config.toml
n_kv_head = 2
head_dim = 128
vocab_size = 2048
positions = "learned"
attn_scale = 0.0884
tie_embeddings = true
init_std_o = 0.0038
optimizer = "muon_variant"
lr_mult_down = 1.5
warmup_steps = 200
decay_fraction = 0.708
decay_shape = "linear"
train_tokens = 618100000
steps = 4716
Each number is 128 + 32 x the weight over its row's rms, rounded and kept within 0 to 255. Layers, rows and columns count from 0. Numbers have three digits each. The size before them is the row's rms in percent of the matrix's.

# up: layer 11 MLP up, 1536x256, rms 0.0595, rows 1007-1059, columns 0-127
# down: layer 11 MLP down (transposed), 1536x256, rms 0.0162, rows 1007-1058, columns 0-127
up1007 098:139111149092151161152091163168161132093165204108180125122122152044133095180172177132088094141180081064080120095116074152122145100082155143110136076161110073140107101080097116127133154101147142127093148173116134115172115107110161119111104128096089127114159123173154178158143078176153079180127209112108174122055117103136115113143144170134168163107152123137125134094119094145081149225074
down1007 096:099163104177121126145183139087151130185102102112107083135146131184104109097108128101130119128118110148092107121146127143096091142134150148156133126145177159112119163117100130103106098098108174094169179125156158097109199136129136122103129115092113135173104178133102090127105138157114185171105172201129161142124139088151139102147152095123138077136083222131099076224163125137148144095237
up1008 100:101118117160148143112134098186119107140147167107167144173110182084095161103115120153094129147064096153151137119044152121135062137117120189143141130180137095132114092141029133115147115088096076125140173107142093156082155092123115165131125123168091180121185177078126061161116126080159152168164127143164104154125070186116152099127112069108156145090178155151125165123153076102126126123107
down1008 104:125158038150097094140200152074115131176119090099060115156134132082127090114107147123172086173176139099174165139153156105148156099138090156176127129077165125153114139143129160137201114169155173101160092166173167140138131095087104127121097164158125132104127135128173159135134134099165104132081145106106117084165077130177160081107108159140126172104151136022118123195096117090132102154146
up1009 105:043129164124092109196123080129126172158185138106092177095104134132079176150100129143173075123153058131070155108168132119065196140117128155093118204076114095151087125147130098091139098080168159117153067161130102187110120160164110114099119110166145090130113159074156140122139107176127149073151144165117118147146148162151146112198111123147134127104116126141105149076093145066136104128174
down1009 100:134080138142095172172093154094089134123131117103093134092113103130099135097119101051188048185147166116132115101165143082130153071125091077141132088106077147069078140162135104111081099197181144159113114070141130179200143165103133091094128124145151112168139138143135153091169127115142150165107128138121101131126112164138120167161152136181101155157130184142110155084140149113110108084143
up1010 099:163109126166185095143128170120064106124177101078185110152111112141155115190157114115088161093117098116086131127107161158161130128140124095115084140109172144110138164169168155112146139094121134130173129127169161115089128136082150195110101114109112100097132131132105119104116092153212115078116119185111133094140142104142157153121152090100155121162055099142122103247111158124097161138172
down1010 097:086154058149146081160149144153112153164126154119065141092138160129113159100132157121132121130123128127121148112124133085130127090110134144209169101084130101112123177066125133133131109136133071146117154129131123144137064156162126106143169168178154143095145134162111163148104169122173117158133099094104118096116081135060110122177081155120184097133139178125157092055164110201160143132089
up1011 100:065088132132097176172088089081106136155126161164132085150128077133131125145166106192151144089112127119126133112165125120182115141112157116112118117073094134132151116140145145164177136119188143119170116148230102046086169173108071129111162050057154068157167108110221103088108100178108125146134094135133127136105126063135105129125152099115152089084135127174142107104109057106143127139085
down1011 099:165168137103193100105099118188112104101147058114184124121145164165176177072148150106147108142093140157088152155110189150081155134134058144126125122200190151154127086170128137111113181168080116130085157086081139162127139132135153130132146169148111175130105114138062112096140127123196112153140198178164197149108108134118117089099136127151119137106132155105156100205066154164118151061159
up1012 105:163146160165142124149089136122173110153152130088094104149096150108142145138124174093163090182100079102111135119164145108175119125093170123074140155146199113106094137144114065104146100148184144133105178134149095134182121140090142168097115126077101172072101158140095152134151142158139109153164155066171159200117079171137067122118107165133086162090130079157096129121150156121156191091112
down1012 098:064145161115124054068097142143178142124153097150143131166121138102081057178095129109157114106090099113139124113117171126116173145171100169138159124095089087105087157163143114142085082117139142104146132146157122117046102086105121124109144139110177130154110161158051146115133151192137160086128099108108126129178100151109112084126171089172146133099130092132090126158135121089106097119155
up1013 101:086071150175076068099118181131137109125101071144054190139108151103118124111185108168121165152111094132138134112094097123118116145058107121128133090160067057111133034147119129114125101109106134169153128134138136170145138143168148108189144112152123185148074117120116160170118119112083077137084161130153145113114150127131164131179137122057130166086133103107088176096185198088126102148134
down1013 101:075136072097171112114155095114125161109134149081153136104092084128177119093112185136071109076168159091103187149133155133107176164155182137094093118110148169133081146126141114074108176108065123156192109161098095079121127155169064132060117170116097093087156168163211132110116174115125192109172180117089104143126130121112068155139208117153150137115123142111173085130152069179142100121150
up1014 094:115185104162128182108242142104108145122161105090129156084101133128164109118108092144091111127161075101194102110157091111157147144129173127146112132147116138145161111132126164169115099129177081082156149159179120096127116122163077048121143100115130201159105106145125107145093135114093126138158120098140110110043141129158107136070145126148203163181087152148175162127099181135115122135171
down1014 094:088068118177096094093162124144140068138084169137108090114126095148113150141104171178146109121085135123036158115156149165146075105148210134182158126123131098075080099083079183141156133092115177080106113114121142170164109149129184148152143154147140113155083150140135159057139152144128141101116099134096132149227044160144152146155113154134089144195125125155123160110175155153136129148075
up1015 101:100146130122126157049069130119083180095146128102131155150164107095164073191101100088102081145160126162111108096135130079128106191124165113150129126107120162093141111153075100141126100150172106128126128137171127123125101117093137148148149117104112124103168104210099139107141075192123157154147110165228186189115165103165146112060135094108171137117087147113162110152092160093113107059115
down1015 101:158141155127087079122104092213154102151151124188064151108143148158134168158165191144149161141149091112187110149158114168173145166123082136078141087096062125117099098105134142107136140170102113192143168145130095107076142094170077088147090076087117134142122148146153087127188122104143109159131162168148147081154088132046164105171112130139119158110147150102089140133115099084146114149141
up1016 101:095108150062108131084188073171143170138130134081155145116121155128097099113122160115087154158126123101093102117143086158093046135132149115111143196066122114130113153145146107114128120141159163144149051123135173167133136133124147181186166064139129166131104135112128176170115052123128141069107101113116110100118169169137131143118178171138114081108152106119166131117102142178116095124171
down1016 100:079121153180133149178099109159068140102117139154121125106070100176114168110047155152099151061145106146138155094124126134144163157155155134043108085141138111183167107081144126042161161124150095080128113132068110121101123078128121093108120121137090208155163118105138169092099134180144083160185186139080140094140140119102141081147104144136149183127108139082052135101083125110136160119064
up1017 101:228107161113098083074135103148178067118134114135121104141090090136160117120136130142110159169159105183088111073112128160176131065090150097143197122094135149183079103141155141087157107106152152161091118129123133183084130128126130111150118088134103154106094147107077144111115176105125124125147052108060180178085108148131057154149161156175118135093147155128131104154137133122116130077155
down1017 099:131100162158146172092112129147160171117137105104124119124105132130103146169104147172169160136127146094169113153090133135098106141162085142043080109121131108075147118189155118155089152112127113074084167118161139113151095135131140090106127056116144119152118156201110132131150133133101107110071186131109154092179187141093141166145138191139167132101138120161158120064154116110050117140194
up1018 097:118112093145157173149160115143162147122163105121097152126173156122108175123110124146128088123102151101134144057144126142095135095213148126089123175119125127105092139116093081149107118130047127133163120164131124078139083073100180142118142159093088141127178145183136082170118124114167103090163134129132079079114148167126193077176091087111153114075125108134139174161117124095160119087122
down1018 091:103130160137154147149125131136058101126101158142088086075125172154125112152056101152110163161110118135191129098110156138171123151140148075129114116076118166136100130096110133171123118076188185093159093137081146136178119147132077169125131168123152100165142156128177122114132086106101069192117192092139152194127106126075101071120086091129111136169106110148140174122146137167128095147142
up1019 104:147117139111179040119105147090156122143136089127128117117062190097156140109141138128127107108151150117102125133097144094180171106100159092174128087115111119112071110190118154149110150122135105118126118137137083116175074103139172127182084194136094148152173206145090119098158137138146155182149097114090136149124152109181129027147134149142132080089147100137197136157172126133079113184192
down1019 105:082134138138099118113122135155206123095140178161162091147160093109086089172153112075109126125104119149174124198070127140161085136139128160078127141096131144102101076133122138099170071113125088104099079143042115148151114155090100095188188127111148127126145153145137196135133140053104075138092183148177087128144112152167128109158119144134110129138086127105164154109133132123111072104145
up1020 101:142182159173106129089162180206147060184100048150140123148089149082123095054155124132133124142104132107158169079139039112138083117094076171153127100134143144135136135112134110184155115110138090082094095112115118108154109166075097131131148106114151118187130106114161111157115118151082077072054139100188213125140160112175118136150131222145101099161132129119149158136154073171092134155118
down1020 105:164152101139131120135142154077082140110134210129137136099108078167130150115130115094107075103156129152172172146124163105130091061151129134203096145086121111106156152170089109108120108148074139135117164154150142129115136147131129081150126116142196123096163137139079129149109159157149130148115089087086123099110117162132121143142109134181108176155152139123144084131134164128177112123160
up1021 100:096138088172183151062068115119129164114159129131177074128137204116119075102170162151141161135175123139095125154149146163102129110143094139154133125093091157153121128147144150157127156148106102065091159085201142099102182208132173128100128104185142109139055117088158056156104154088092096113172145084140107208118159121097110115120110125143182121142144118123160103156121190087114162084161
down1021 093:194147115101179116122188162140073093119085102170122110128139081152159109180118093136161118141089142094119069112157200161128132133114120132153157100079165139162091144138147129109113098108151152075165113125090151117165157064084120149092141155096084102149120121125105128122138085126132123123182122155149129104105119152076160152177123125126151109154143101219112110132111058133190074114122
up1022 107:147106067090145117072079120155151128097140143193163131153106133091155167135100124235112095165112120117101068096131115170117119123123131139137128127105092201116123111166154124132182144107066165085130118148137127102091134115112156140147178174067082099137160094165133150130085114156112106150113085161135160103139136157160078157112162120188101162144144173186162116132154131154088115087126
down1022 116:189155151136140135182132101081222125141168139079131129103205114129121106161138148113126149168066187147100156139140152121120125124113214136146106067147139103127128120115162124130164076086159114088111152197123144102123122116076119214126120144151168084083151082162126111163128082123155143137107117116151115109100108060173091147124092144137161076150162085123144144115144127152097119103171
up1023 100:142113126149118114110126104130102131163170147140112106084101140135180132154128055119099088135136133124135150142108187225102096089173138168140123095192128177160164158094081129184097137124123156102173098136190119130127168159134098086057052127141156135175179114167075087166094043156119133086182077101125084077139148117112063123101111097159126138138089097185116120115148106204177150164118
down1023 102:119152135140160104116126122130134134107119123150134108136108136131152151114125151076061167188114087130132139103123115127098181112081107097135119141062082139128125117116123125157127199112073102085099136140126118147114118100107176121169108085169141117162163109180150106135092156119208113163108158145131183152109144123130120097143092108121077156036122150089098189150154156080022155183149
up1024 102:040190126099188132132140075160147152130140125099133132126123120102092069203132067100043209187150125136136128118133093132102143173151151108126119121130142140156095122124123103107138150078189198113133125202075139148178115168141137093158139159137194096117105114092144135137111133164140119121138167148175098127070089097121099147164190157120147131122117120123182146081105172097140181101188
down1024 100:095170082174088153107118161152160124138086158142152114073153150118146093126109132073117109104121039168007073152139127079159078120122097172123176107114139134111094096159159110116061131181072143134144139102153104157145138166094108194165081107123151139140114115161166145082126101139096132156137137165114160149160149137112113137121067125180135145212164078168111143115133171135147105145138
up1025 107:074072101112098204112107134179077042130139110171107110127154108138069102124184094111134088149097124089163130121108105125100148138077146107101169153159116123119109111140159133066038145108159127128172091149164143076101150104129102111174099143177130090136115120111165161160100110126117101082184062175136112130093125132145093097186148094210142113113137171139165123161201173112099177174147
down1025 106:107074141141170115074122132074114125119156145101110100130123074085187137106172152107151147141062136141142108087122130156146151101087103127070133121110123138141094127140097134079213111126103210165163154129094125162155115121111157136141148172116137145125123137155091106104071067128126105143069136128111153112132162104084156085129101125132121147088074139183131147174130071116136094139137
up1026 095:108085149157137171104126144064090096108049123169108123125176168087139143012152087080181085119100192135120104140077160165091119129148126114122135149121114089115150135141095114144151057177117123097113140171099085135139091138145143147084170154150111093136086126123150135172126121166176107133109135111161146114087147117104113070108141156141164118151131147081129095142114086151122133107153
down1026 095:139100136153107149146142119140155185125128155051112141112114182106120129137169159075110119139162114102131116216123171068121124077128140134136109190095120160119164109106135145142153143154131070113191119139192146163159174112164123081157122119183172095130187104141092132123080129143047136162112127108134065120124093129137138153075118171159120108123106094197155128086150121061163069158171
up1027 096:081113121140130133094179183130099085129087107139117158117123119155125129082085130167119169075092054096092085092163117149184137217079062154133158110119159115106189082091105175137123141123145122139139121144105146121130106120134127174138133097112108108204169106095097111111123084122132101133055135154123151119085102172105077098144144153121100117112135166126175151188159113127106102115126
down1027 091:147198152152118088147136115132145131125134053149121125118127061091112131130147106138139104134056105139071151148097094117081171134222145088142073102169083120135117137206143111176128119175134091124144153140182095149131107116129123112170142154127182152114103132140144095146156113134086148155151101095150164136176147148099135141160106096147080096107111162070106167138116139137178100140118
up1028 106:092155140198106088146133102190127146177159159124152147120107141074158027150181137146088160155160146164127081152095116098086160119169151094083143149141170146055121182161087139123145168130104161147124145157145093138124165144136132080137115097120099103125131135189150111151136165096114157082100172132140145194087111095129147111120135147119169083093095153153173126126083122139108149082095
down1028 107:109115171125091148143124094125143099078215137188188184114142167140131132148124126135164234166162174122188162184112122115143085110101109069114101135144107152151128084116126147130103055140137158184119131138134144090131135134130130125036116125142161132113116150129084142109158161127106165109147127143188119077106109136092169071128063113097160110083164078136110108082136177186056078113146
up1029 097:150129136093100105172197084167113210096114154126122103130109144087131102126199082152118130190094081137122151123154159112137107135145119114146135089142099121158114122114112125129122128107224099094213105149131159131109069123116096187141163154159105122110121115126145078152142091154130059069154177148080133166107127146148140090151156149097090120123117160179148130158173112102114123113139
down1029 102:100149088132124127108151191100080078132149092074152102116146086082073165160150133208113185101131135125070122175162136145151098191112150135122137100032129147106138139126107112132122148128115205093065157124095120089167154066165130124112157065120134100168135129162167167103127176139163107148150135094142161083155117113124072132167066110143127066170139098057123109169170139113162138128147
up1030 101:135115142177104110095165121150130132134166155177150125149132175120107178123122116086147039112129066127161143093152115069122098164135177086124089158139141153098052108114120134149085139146148162104187146214160134133109181094116102110117183113117186202120126111139161110140125121080130075120121143157155114149054172115041075176154167175092121084089073107156096135088168140133148134148159
down1030 099:175113124045107081117078127121120117110100108099124121195137044158111147182103118118112117118120141086124115171102073142172159152096103131111101125126129177170065180145157092165081095113160123127113114084117167125105099154124133162114153146127079130148073166103173148122165124128125102141125156186150123127129124148142122086138127140139111139112153147052195114150143152164103141170143
up1031 099:086132091146122127161164134182127154115116171183171149136128130174168160114131186193061138112136058083138131164030129145109136171143112101093172104122144163071093074123092110136127102109203093139145154125135178146135136206155132147126132190140116103134087127093100060140149122142115170100139116092150123159111155158098115142139111115098098161121155121119175167144090199111033091117167
down1031 096:190061152101083131121098107146103163047124114100092171060139094093145116110105093154173143169103143151157105163147154125121128152164099147134119156153113088162161173116126091063108102188056105144042127122097179117160167086178121147121172097084101132124100130209095166115084127155130118175081066135147137115160158089106129111154087145128144122099136124117090171122126098129149179158118
up1032 109:109169133154102122165134129137174118137132171165126147107140133173160109168110145121084135178139116130153147204194087134080159135084157079150134127133110107174106151126102162166103194144076179123096164098127121106122153136085154105153185139176118145120150086127102160127097061147112138184135154111169086106125174126104152127118110123116126056106151117131059084131123130108154108124129
down1032 115:081187126078108151164204178168149134193156179138167123116078123172130132157088112112152110164162112132160126165158127154147135118089121106163080071148121144155089143121163116140114178036099121099119151081138112097117146143101169196197113032135152167094141099150130127159068143155145098175118155102158100161116129099185170084148128173110086141122075091167115119114114141111159077148169
up1033 103:108167137126122138156076107160126099099102160146134096064166086104170090095159123159084091145107153128107120156186145131059126157156130055172146104182096188145153057111140144150149112140109174165142143085139087138179119157151140082159130127151178094109189088142125129124150137144177117140129101147169129154067137147112132106090170116144185097128119118147145089076132147086157119064185
down1033 101:119137099164183229160095103106107138121124118085117165138121117090089195130057155144099163091124118127174109130126131129124089151107130212048127131152179084101150125123084116096131121160150177087149120115114110087129158110072162134124174114151129158105088123121158144169085100165124141124131093180126103118116114150156116149146114158125145132094098128159111120207188129180137171129058
up1034 100:169150101127151117193089133104149128168137153114114112103120159043153094145080224118146169140109106133099077102108123030067116154129083110080165166130143143061176149096093170116105172140140118119178117171164108063111139159077116138102166180087174132073121140133109070120077121135124146120154153167099120091097166111116100156133088159100146096081136115136143145126125202066133111128174
down1034 104:122146141103126199068153113172151149096081097121121155161133126129189195151128051130199068115109132122134175124132149126181184088091141126102162128110121124103143163140133125146157074133119076151109129107149102171145090125128115087129119089163070120079155161110162124115167147123146107106172122152178142094165103118151150142150126118156123157095071151117139122156138074108120111117080
up1035 103:087160130107131202176158171184104160138112082102176118123161170178114181078109133129093103095130155158091133109190146081114156093157117137195159128091087131148146146191109068140136135154148106082122139061124161085139114133077176082106120136142154129130114102150101111127035074139163111106068100178120095148125197131142063110139124084162133128120083074111108132123146073111088107131113
down1035 095:133160109118164109181111143117128095105118080165129115151089177065115044163173170138100175094139120067114121125092111122113125064137113124111064156137134165126112142095138135105104045135152147080142131134191137151125114120155111148102112113207158128170119149106197144109115146098139072141104088098151122163115122119123159106144092174163075097180202145084139104113140113104173142173141
up1036 103:123089133135105142167131162118144175111119148156140129105130100118129092055144104130096152109106159118103191136105161126105099101137163177098146143152130105137094135161141094114121163095100139100086192114174174108119090200135124150086121094155159104216091108128087125147137170146088081170102100068113141156145146161069113144130162099114119131097066145109138074077083121068121156110152
down1036 103:156142119143101128164077159124150104145109094162118136154131176157122084129132120121086111202148137120159111185070104121101130187143088151056116134118137117105090105056112164155127066161203118142136108154103170093118100126126082160128144140135071102161137120141133145178140091141180148156125068121185147144105106135183192175078120049185118123149115089089094163100136147146129131111121
up1037 097:139104173115100071103107128111102172121145098144098133125049133053126122084179178161209110115168111138124101178132168077121164144094136077152173183101087148137107140139120104094109135168161075128112094191117136144110093135146117133113151117152148133139133155139124121128113121138081085083074110115152146119145147099124130048128184111075123175105178116152203097172197091100102140150127
down1037 096:211185048144132093156091203140132128160151105111064123159126163123130134145132133136098211115109172141144104090167092125100107087147155132097055102167162084147161164130126196130155154083112094128140153108079183130110144138099133177070058109159190046093109070094144091150130185107201118154187171176131147103132122092138164161129149122190130095136111142105070143144077104126134116147151
up1038 101:167142141154133090149131164171140098153189099124193161131148127169097190085056128063116114120109101103120136132094042163124153143106127098144116062191141138124154122138085144161120109125114123088084123161148094118130117128111143134098128154115186103141085181128137050123132152137065127132095107150129095156155149093142126164114131112114178191114111116159079164088123083091177145069085
down1038 105:138103138091136190170123119082109094092107119112098148159146141111165074114174125118092106130121204127147145194127165063169133118111162111132136163126152150147090161104159101140141156083121117185188198088149117166087127113128102126127116116160091145148156094135126139132099162171138147173136142127084159077065108108156120096131140178108099126154113167083120085167136114156141119163166
up1039 099:086082191149090158148081107093114116148129167151108086106106128184089091095166106145188134132123150119128104192166183119154088106150114112081174149118192099131124127166116104144146124138107081136140150107184181114134134125141067149098185138158120176148019092143140137124135161182126132106097169151190170091159113124062154143131137148137133174086096104156118164144170086063129152148103
down1039 099:163123079142164124158167106092112092120118153090130159172118108174173141099113082117142106125115156142144129103114034140135121166115134123178089164089160150161139132046099157152094161126127112169185095114107097132155100145121185126145092156177101112118226094104120144154119154149122130164130148104087095139120161135142129094076115116090132090160131118039111120086206188176070176115080
up1040 104:144133125076087098134132176099098117153119131097116102106132152102134164132139129169137121117102122154157093151152167106141120132164193133166069196114145174157142149114138134111146126083147128104084173105110090106129169175071102139150137117145050111114101164117155101149152051098105138103099158110156150089156143100176081113119164140136155214136155174129146138150127188161099131048137
down1040 104:181080085109137084224155109115154106161149164199094067115109126138133125109088108119139150173104106093125112099091116181114115086152143081110155189125139138143124147119125078114076168099177159125114157114120096076095098138131137156105152113175135117147088103137117126186128124154089145161071146178155103118095130134128121114145073123098056084118133177091104082116109150078141150123175
up1041 100:071156186155143076093130159134111109170080178163140126097113157106101117116072151140142146058138140130098174099129155135123146075189150141114188159135146100069140103059090113130128145126089085145062157148096049100114142125137145118100122164105095099153157098179134098116090082130122147123139082109129102155105125150136222154115116150124147131096196173156086139179125188088097171142131
down1041 098:136123115147163116160173080133092096122078093084157172134167170142130124120097184155092115121135127125163102078144115109138118098117149143137099108093173138137134146110059177100145092102096144110136196072097158144132174149134145163091167124137112161110037159100127141176110115084133112157083138154122150198140084096078156103091135134157163138182143124183203118115163127117140124107119
up1042 102:122100136043187087115128115122161122220089089127133132131130088135146096176145073113137119165141124113127118131124179158167145090133136106063132125146134114131097137154083106122149105150116096165129070152178108118122117139129146114123150090095068092138099102149101078153174146192144086175149154153134107160154129112157095153109147131150049140141073099109144120173179111075065097143134
down1042 107:131053080172184161135168149171104133085172100122142076134099086109148109102126150131102122151143154137101172142114124189125129199131122202108132133127166145148160114088108166088129099115138132144192142143152100090083142179108115136123126192181102143098098103158163153071109106176130072074073152135101186157152158152145110058146120100116142118098145169157144160120115142157182072106160
up1043 101:108128124125124131064168165122200140139119121144117113135109143121120134170083163167108133120109069164108184125168105174109115172114141139155199096073096148101155168068117091134155148088124127100137173129079068140187110233145137139091121146127087145166121146124141112108096063185154134140172123133044134120146132114124108141139166110104137097070165184078137130131067168091143096094079
down1043 106:116112111132102108121091148086139152134113117088123123109136134091124093124180105138164176108174140116136185123087150079133155177110095193125082130183099122120059142147117159114132100193118128104115139148142103193130099127131063128124099149101122052130121116100098121077098178093186104088159162142131127140095118121124140139107132085124144135143136119116207090195187104160120123142114
up1044 098:140146157106160109092118113114123159091156050177171159178102089100142134078178098085169143151159125131155112086117159192168066201120101180162089114144132117040089104138098171102126152137107127134150104134118134133124120094154099137140161151102156166235190191143201109136101104122111105084134114198122150104090066134176091128125091128125130081112062123132127153123140165087109128076089
down1044 094:103157110065065130166144162155130126156158119110092076157118126129138103152164109192080115132033162168153125194103116095098130096101135073073143117130152117188091113085182111152156106112133133091144087156175103147122138117104155162160156158142144080109106088104120107124186122132121090157152133109130090095114172108097130159152221111146115165130150167217106130084099127116148177120174
up1045 096:119134087170161134150060090115163136115168122110124110148103167151119149190147173148129141100166131131096131106103070102146127076127107104140165181122127047175137148148094121170134141181196130104141173104123155157105140063090128131152180107132076106106168133150206115132043116152079141155136124133168056146086168177141162128092122100174144180099150083081127088173127146114150149164152
down1045 101:207116116073141163089127149143140111120145091116195143115101153129096127132195171096100067142109081158107096159130053162122152178093108106116113169110159122115077168148113131136193136091136136145139106145161061133151116158134130105169154101151161118153169065087104078097118100074084139133106101104099101115133090060165116110153113114083120173110114172121146169125086125170107148110120
up1046 103:081109168098078133128135120199145114187123071106176133120111163144167121119081097177141157154197144180122117097173156143136130130160136173120188087094092085137082171110070139160136106142102114150104123045088126113133174132123137062112140144156137211191126144105142150136139128147091111122076155147150069156116134105108120138155103158090136134114169148112127159085130140109160141096165
down1046 112:162095147161185129139150112096061109118163199048138148141163165105143107120146125102084075193094109101172155145137098147149101133142175097147145158116106117094148151044137057178090165126146144066139133150166106141144108170108147078092113102109150085094079106103138147176130124172154123142141108107110126143181118217126154163090098123144086142061122146126143089171139106167123081161169
up1047 097:156087133165126101094150140126081055112118109159135080155181125123159079100175159123163142133085061133140155119109167126121101152117103088181173182139132114095117112133144134189109135092103106078163132089120118217186097115133177054175125178067103102183098143094103151082160128145165083113119104159110101152112169075129120110135105202129157114121155101090040130143139136099114132138136
down1047 097:075112158159145126116084129119119196140076083088092181128113138172121148125104099134104178129170132133178124123151149142091176099138181131078135117142114083143137099039106160085116129121152156171155116158124102057091157146092123145117120143136159194108115115148136083096141119121135193174161186143104187132134128120159106149132153078092101146165097220095147134043139103153102135205101
up1048 101:124120101172143158143091135153119101095108124139193129088098131041114115144097123104126175133124080135183104102108113149147110113166148160103143072151122116114121112052124122084199092145139138171102122137156124159156096084076117151143105133113155093140096120137140087143125124136104104158114187104202110130131167131130111120139094067151148130146167188151110099144120111090108200129101
down1048 095:166078138174133158173133165090164112115099107184143141142131097137133103086151129135111113107153141102086160095114139186121142172081155066148114157073140084151144169116081126128157091132070137151155111139138149106090112170145172135127122154119111121151126164099122076092128098143163141077057142163126122138124069138095139121132161152090106125183138131163126086139139126089142154144164
up1049 099:065179194122061187122124146152098133122127125099033108145146131111201180116075181191061127090094131169138158124100123181133111154113105098121082134115121168101105149127130129101175101116082101087162117114127104169086148198136158203143136089139043154110086130103114139098120128155183121118159145156098137080090127124108098085168192125142130108140130173113119165197111099155181130107180
down1049 102:138139189110110150091076097147123148187124163200157175107120204111110113140116064104091138170187143139163121079134083120117134172160119148105106210101129120075097158126142132111134116144194143128112130164122179165125087148093107123147110051166126128117150102141140084108129127100123150151152139109184095162129098134136112120187133140106154096144111128145099142092181161136077147160103
up1050 095:090136110150172132122161126115102121098089119144184094106122160100091115084124136137174109140144136097194132088118139149111170082081092141109145140071151111083126185108085155110192134069095065121119148109181143160131139088145108096148160128092167113064110127127154079169138100173097063144159157060121121142112181105151113143131180150046205076109125165139173044170196146131101064158100
down1050 095:133129198173153069143146164189108121112180127161143208110086160148109116195112123114126162175147086162114098059185124140097130137102110163144157085187205097095104146137180104144176053138125127123114121111093138117112127096142117140141103127133093096156086113134071118121143111132062121113149080165149121070141099110056124122134145137144073153108167106157120159130090131115140104107176
up1051 096:109122132150138157105091089114152128128114126177114093154086153120154152123143122141112107117132115151170138121112116136087147131145101099026133144188092102147151108127107156056151100132158137139182088129107174166156117184170137161127084146126148160102094098101133092177215020140141165103113078121164125107196105138132134140149111214085110120164130174142058050155168113115085090103104
down1051 088:156121186114126158101087095088107095141133131188159111103158104172126049153203172085128183093129160101082184170136149140127119120093147146140161157095189133168104121157138125135088177140121107102083159174137103081109181166098104158162115125088112078155125137106084158107089084144115103196112133149159108120147100098176120062115184094087146152135182103103140136142140122161163119159159
up1052 100:131166133096097152135103137134196130139136093096107161178143119163130109167129174088097159118135096153123072133146126106144100146136076162083125167117121135179127093154118131068146113081161155157167100094126145129162067124133124066161088124140119097141155179092154177109190106165066108156164137081126077122114161086146097106091091134129101134095166161093164153094126131166122135092177
down1052 099:129127153127158062150142103096093145072172182136122117139090115094085103093161212143149149172106126133133202173080163120080149110062156130161134110146117161115157134108142188098110151115161084099099160103132100132157092118176093155154159129152156144141102143171078054143122094094170183084138130204181168173150150155093102094176106116170090146107143100128086095167078162130138117128183
up1053 101:100088098169098109104103119070105129100153160143139164103123146081076120171094065087148146166114161111166194134106074149076146092154147110121174073160145141063145183129141117125125210125167087065150082098103151159097122189180114203123144098113212074141128097102087104144151127149114124163107144136192125136111157163137152127143139190109106129130125132196129124175142145135125113155157
down1053 103:130108133122138144077176156202080092099095107135093203126137145115110045114165196108100131085153076145109129092093176067170064158172137105136152140072131170096143050114178127145166123170157131117078118172095132157126137136132091134168106081100108161145161166106188110172109109171117123069155112094085218165090087107196131123109136104131138144142170135088138154149148157035089126117099
up1054 098:130067171121118137093102079132074118130179097090115118122097118170115123127129156156078140167173112140121105100140117115113165132109140150105114192117071081121075126079170139127153147153101099119183130120160157137130115114186139166154169111187110105140120175085126111091072115131159099074086046096132082161161179109186139180127152113161114113108120130173138116186094095154061133184154
down1054 095:134138083191140112162091133108153063112106115133138105124199111154174109051154160137098091090117197172121195146105123134123092100127136041173156112125138098156093106137106160164109059133190115161115127093049117083152199083119120117068125119127096071114132111118116075170179169130125072142148116137079125089064114126080161098142141122101138073189164083118149198114149116092127165172103
up1055 100:138125130181134135160113123082153151117099122216142118104116174113154201119167082138095120132115083127080153093151115150171141098116104166103098095062160152117135113134157134131122110113142116079106129147132128093139121087137084108087106156064106133134124201150136087181117113159214142135188072124133083086148152119093128142101185153056072115117103118111116159176065098115082161119162
down1055 097:099146170135133098157093138095123137120137100150058136123088114147075101150126140135124170169130188062149067135074126138113126152160151084167151151178079130147063131085136120152132142080164142157139124208140150110154113136050142159130141126170121126099156112152118168121112151097084123107152132163134162158126136119123146137164130124079141155090057075117104154176151151129128124127071
up1056 099:174121132131143173111126082147140134137123107154165170120153083063153195140131177145091101197107099125111115131132138215108158107136169109128105062125122110104128062131134078056147169077144148077114113152106125150155145107175154125176142094143134139099096110104131154151133136140088127184106109047183140134174131147141098160146059128064098163119098149142103138170150137158103196122108
down1056 102:124148103153171090125168143163110130146140116112195062128124112172120180103167070090108126109085130062115118129110122137084090100130107098144124132106169128120099161104075210143079152099087078144185116143099088131149118168106094114136118159109126070145139125170117133085090131113150110110170087178167138110098118110116190119124049135141191132159125158169167141139092096129113146089115
up1057 107:100107167119058139162149051113113131101111137125133142204158131079135159165102076166107093119168187108084172130123121141103155158206144143118109141146083122157161086129056135122094125107128112156144127122164152157138160159087145135187119108136108103101131130086207158078116118155080092078147100143133090109127163154116066144038106167114084150129141130111175071137128123061126152137123
down1057 104:152087142163126133141077178075152148229162080156166174116146090131143127088103137178118168116046144106174092149108070114129158157146110162153162139091086108108112141100094125159114057130114126098073067161144115134152104159142150143126138152153143084154048155117124097167058091127105077171148140136143122117124109131124115142165174087114129118128086107136130132138102188146155121114119
up1058 100:065133072170143043086106131080148142160093119129127171168097106153147186116089141102088179094134107121168158071175105152091186101099113122149112105145155115154094123166072164161133146085168140147190140132122099155122121115150110167204187122106181188185142162133125175079130103126105116128106145111136144068113113127168094168124167169162112140160085130111155133159123095106140118125104
down1058 101:117192109102143126170124110224122154145208165162136147176157151137114112075088159122123154166135126138103136187148119159079072102116155054114096033166089116076110086075178122136094122112105096122123131096117115174104110136122113189106097133156123145152091160207142073094149088116114122161220135171084125157138167106152168105130066126103130217115142141161127130127041124143129173047126
up1059 107:121122125144106124117100108142187112183072166114133108071166119126128120115156135067172084183144074083138188141120125117125136171130124147150121126036146114139163177148138121089148174186141107081142122124143092109100186091117148174139132140113139126146146124170176119154178103147116090122169132109135128110097135169060142099144137147110086169087100140117195122125201082129079132122104